config.yaml
num_hidden_layers: 9
hidden_size: 64
num_attention_heads: 2
num_key_value_heads: 2
head_dim: 32
intermediate_size: 192
vocab_size: 1299
hidden_act: "geglu"
norm: "rmsnorm"
norm_place: "pre"
norm_eps: 1e-05
positions: "rope"
rope_theta: 10000.0
rope_fraction: 1.0
qk_norm: false
attn_scale: 0.177
bias: "none"
tie_word_embeddings: false
parallel_block: false
init: "uniform"
init_std_qkv: 0.067
init_std_o: 0.0158
init_std_up: 0.067
init_std_down: 0.00912
optimizer: "muon_variant"
learning_rate: 0.00993
beta1: 0.95
weight_decay: 0.042
lr_head: 0.00666
max_grad_norm: 1.0
warmup_steps: 200
schedule: "cos"
final_lr_fraction: 0.0
batch_tokens: 16384
max_seq_len: 512
doc_mask: true
z_loss: 1e-05
train_tokens: 80910000
max_steps: 4939
dataset: "wikipedia_en"
Each number is 500 + 25 x the weight over its row's rms, rounded and kept within 0 to 999. Layers, rows and columns count from 0. Numbers have three digits each. The size before them is the row's rms in percent of the matrix's.

# o: layer 4 attention output (transposed), 64x64, rms 0.155, rows 14-31, columns 0-63
# v: layer 4 attention value, 64x64, rms 0.176, rows 15-31, columns 0-63
# q: layer 4 attention query, 64x64, rms 0.189, rows 32-34, columns 0-63
# k: layer 4 attention key, 64x64, rms 0.202, rows 32-33, columns 0-63
o14 095:459521498481498496503558521476509531487499494485561484494502482517522541502450499497511498522502517507474510489525517482495461478443510451495464492535446507513496462520501496497513464459515480
v15 103:537468501495489498473486477476514520473558492491486530493511478476503544474565522538500491456501499507531472524490504480479517486503436497505510502515518501477541540519509527549497510526516526
o15 090:478520515492516492482443470517484448498478470501496468501516473486525516482488461516531467520513472502483556514534513473525499521503572499507459492502499494500482482494505510499435506482463511
v16 109:475481548479477513483534508501470507501544480462480483454512474530488487460512515479509497517505492527504489489524486523511491476436490478459514527530502513510460485441496485510502454469518533
o16 088:545515497547513525558494539511519477447485484540530531530534557502465514481500504512499482495525496499508479483454501476482490526469487495481475473502540497496511512533544496505467491496499511
v17 088:567484516507474500523503516502513458488508482540521514555497505490523514478509500437524459491491489485452499536513528492482481501489471487524527480529498476515514534520503469535551530498505518
o17 079:521551497495520508451484553480484474494506461461489541501516479532486535471474501505487521517478540504509483539493479514485507471493493510483435465481516531518453507510484530480493519481489526
v18 090:528480527531534475458519488519541514478541512501479484519458450501510505499505501530496503518479482483515503470517499500524528539480500528505476561501523450503478525519500512512468545537500460
o18 075:460516472474469480528473430486483471550456513458522504496486515481497471523494497520498518484488495493527483523453514493491466522530516520501521491517503542475544490468487527499470481516469522
v19 087:489533475506496458472518474478503519505493539497498538495547498523491518500508491497472495512476502519451469522478415503516547460520547488510521459496529516516470512515509494494489496492529466
o19 079:536493533509512460547485480533523480515473527460474510511531487496481509459491539491524485529468477533509467481517534544521503542517474462498547509487464505510480479500470503510501481467526498
v20 094:497460502483447533518505500486491458512548504508468539484485469524527549494474527497505519503474532478500530492517513486478484534515448481469478487481479479479495511443512479545489481530505501
o20 082:500514502522526527483508531530517500490508504522502521498463507499511467511513472456475484479519503469496487526445538543494446535485532552531467504518506506483520473547513492520476495449476512
v21 089:477501514520519513506497496538487525497481479501528519469511518496477516461500514438486522435494510499509494482475501465516476524513523490507525492507473491474499468466537533462501456421517511
o21 076:540475518474469492521496471493527516493498512551528503514514467533484487518495512538481495479496503521504474521507451519505511461455483516472488524451490517498472489532450513559483512524458484
v22 094:516483496479500507512504532506564466504473503470523539478484517449496501483516483524499504505453472514529477493501466494433509539481510483498518496457529493520521511519536502471517478492478443
o22 085:479481518504555461546500510502495477496479487519494493462484481503486516527526504467549523524460510478475492521556525509499481469511516535504507511509485518444509475475478487511515516528435512
v23 095:510509494486538484547505496486492451483496536543508482530493518504500481515527500521491501536479549466494504479456513516514558461487541468494490522503495482497535512493457478458460481501465486
o23 077:449506477502501519498497487541452561511514482481473539537488505513496491480498492538487494484475490466524521475528474496529487551492477487465514516480533545480506498494505469475531448500483477
v24 092:524532495545478499470520508525542459476471496538500517509534490533527500474523464534474488508525465480486518462547505491543497508514518476496495521521537472499433513477498501496513493524473510
o24 074:495517495500507450524495476509491499525520499509539515501489533505479524490430503445526514511475475496553490546452477491477475498478533495497495509488507449480479495492489484439485499494537507
v25 088:467528512489515501483506515459495469456504496541470486513490506501508543567506507477511500477496479454502446513474519522453517496514477521547499513493482502489483522470530504486438505527504523
o25 087:447525478504501482471508463533515513501515551466508505510493482521520480498496508502550489496529541515479525522470530475496515532468510522470508489476528513528573494529476485477498494467496459
v26 098:523544490522520507560506514532502482523452504521528501494504485498505527498468504512496497500505429510476540516487479485526472479507507480491518526503530521517529466520536439521496549485474517
o26 085:500500455510484480494518528523515523498506425477535496526515511493504467493541524487470528525492521531530471518516504492518504498527508453504481528512459488508485468538485522503556505547471516
v27 088:492467471485498513463464470516523486437530470502505551489458532492499532495523512489516472498551521510476503528477450470530482510533515506499507530491498520542479501502513461501533504498531482
o27 074:492483503562490494507514533491502484550472494481516461544565509505500484488505486437516509484501515490515490495526524547501532521466482521519546471496497472486476493502513527525522528497475533
v28 105:462532519505545498509509471459485501486516473537498469536517489513484488503533524518489498527508494524493531495495531517539505514487549543543495503476499433509494519461528519492464515497450516
o28 091:471499465507462472471474483484492493516520535483457507520508517505499517535503474513507455501503523457537450492455504450488494517484508477479501476495504500475520505512460505454504461537493446
v29 098:539501469489510541464520526494487506485523553533502456521508449508522515495468460511459493477522434517502513492477458514504514498495513491537530512500494497465491513461495454515490521499481517
o29 094:471499491528500460492475497509489522545487486467568501518495524507518477550509548479513495563487508503501529504458507530524480550510486511492486509475497530547499508533475539480505494508513493
v30 092:466497482535516521481534457482485499528529526536512494468533515512491478492508487451471472494454522490495515516516532527506490478492543479462501452496488486472499498513507492473466494482529570
o30 079:555531539495508454484529497481506497490495451487502505520485449487454498535477501525508484498525499548504446469441479518521519529459494491505486516471528502525502520494461488506495490502516503
v31 078:531470490492498465494522504494529521521507491448468506509531535510470496523536482531497469507492492499488485515548509453502494455518483525516482439482485516543497478474475502482468548470468490
o31 076:511468461518542498496474512478435519488507510476461473461481476523523516521477472479476529502456483507472450509514516501515557460508515449505507489516546490530509508509510507496506503472510502
q32 136:497503462439459490549500499484467487498509518552476506483512469510505459518524523543482513512522534506531443523487495466487477507485527498483514527486502445470474484522504482489513499461503489
k32 059:523461537552514509478518466531491475504491521497467501534482517510480531511497480491466465494480482462499487576518538543487457471505515508499516504455501500485503537494519462492501493534492513
q33 079:492478532545506514478521442497545505478502516485515477530511531481509537511491477458498562475504491526484530523494539541479518471519486520486477459527511536515499528462484512498486478528507516
k33 085:506465522494542513522513430487529488513511487459514512526504512539499497499549517545454474494498500463494526497552471511486484500490493504516460471524520494522532504467464495519510502544491476
q34 080:506445509510505503504512538499532490498514491470516530537485508503516550493524495467490524460509452483452519497515513558485530480523549509506467475521504552499486521453518485509494515510522516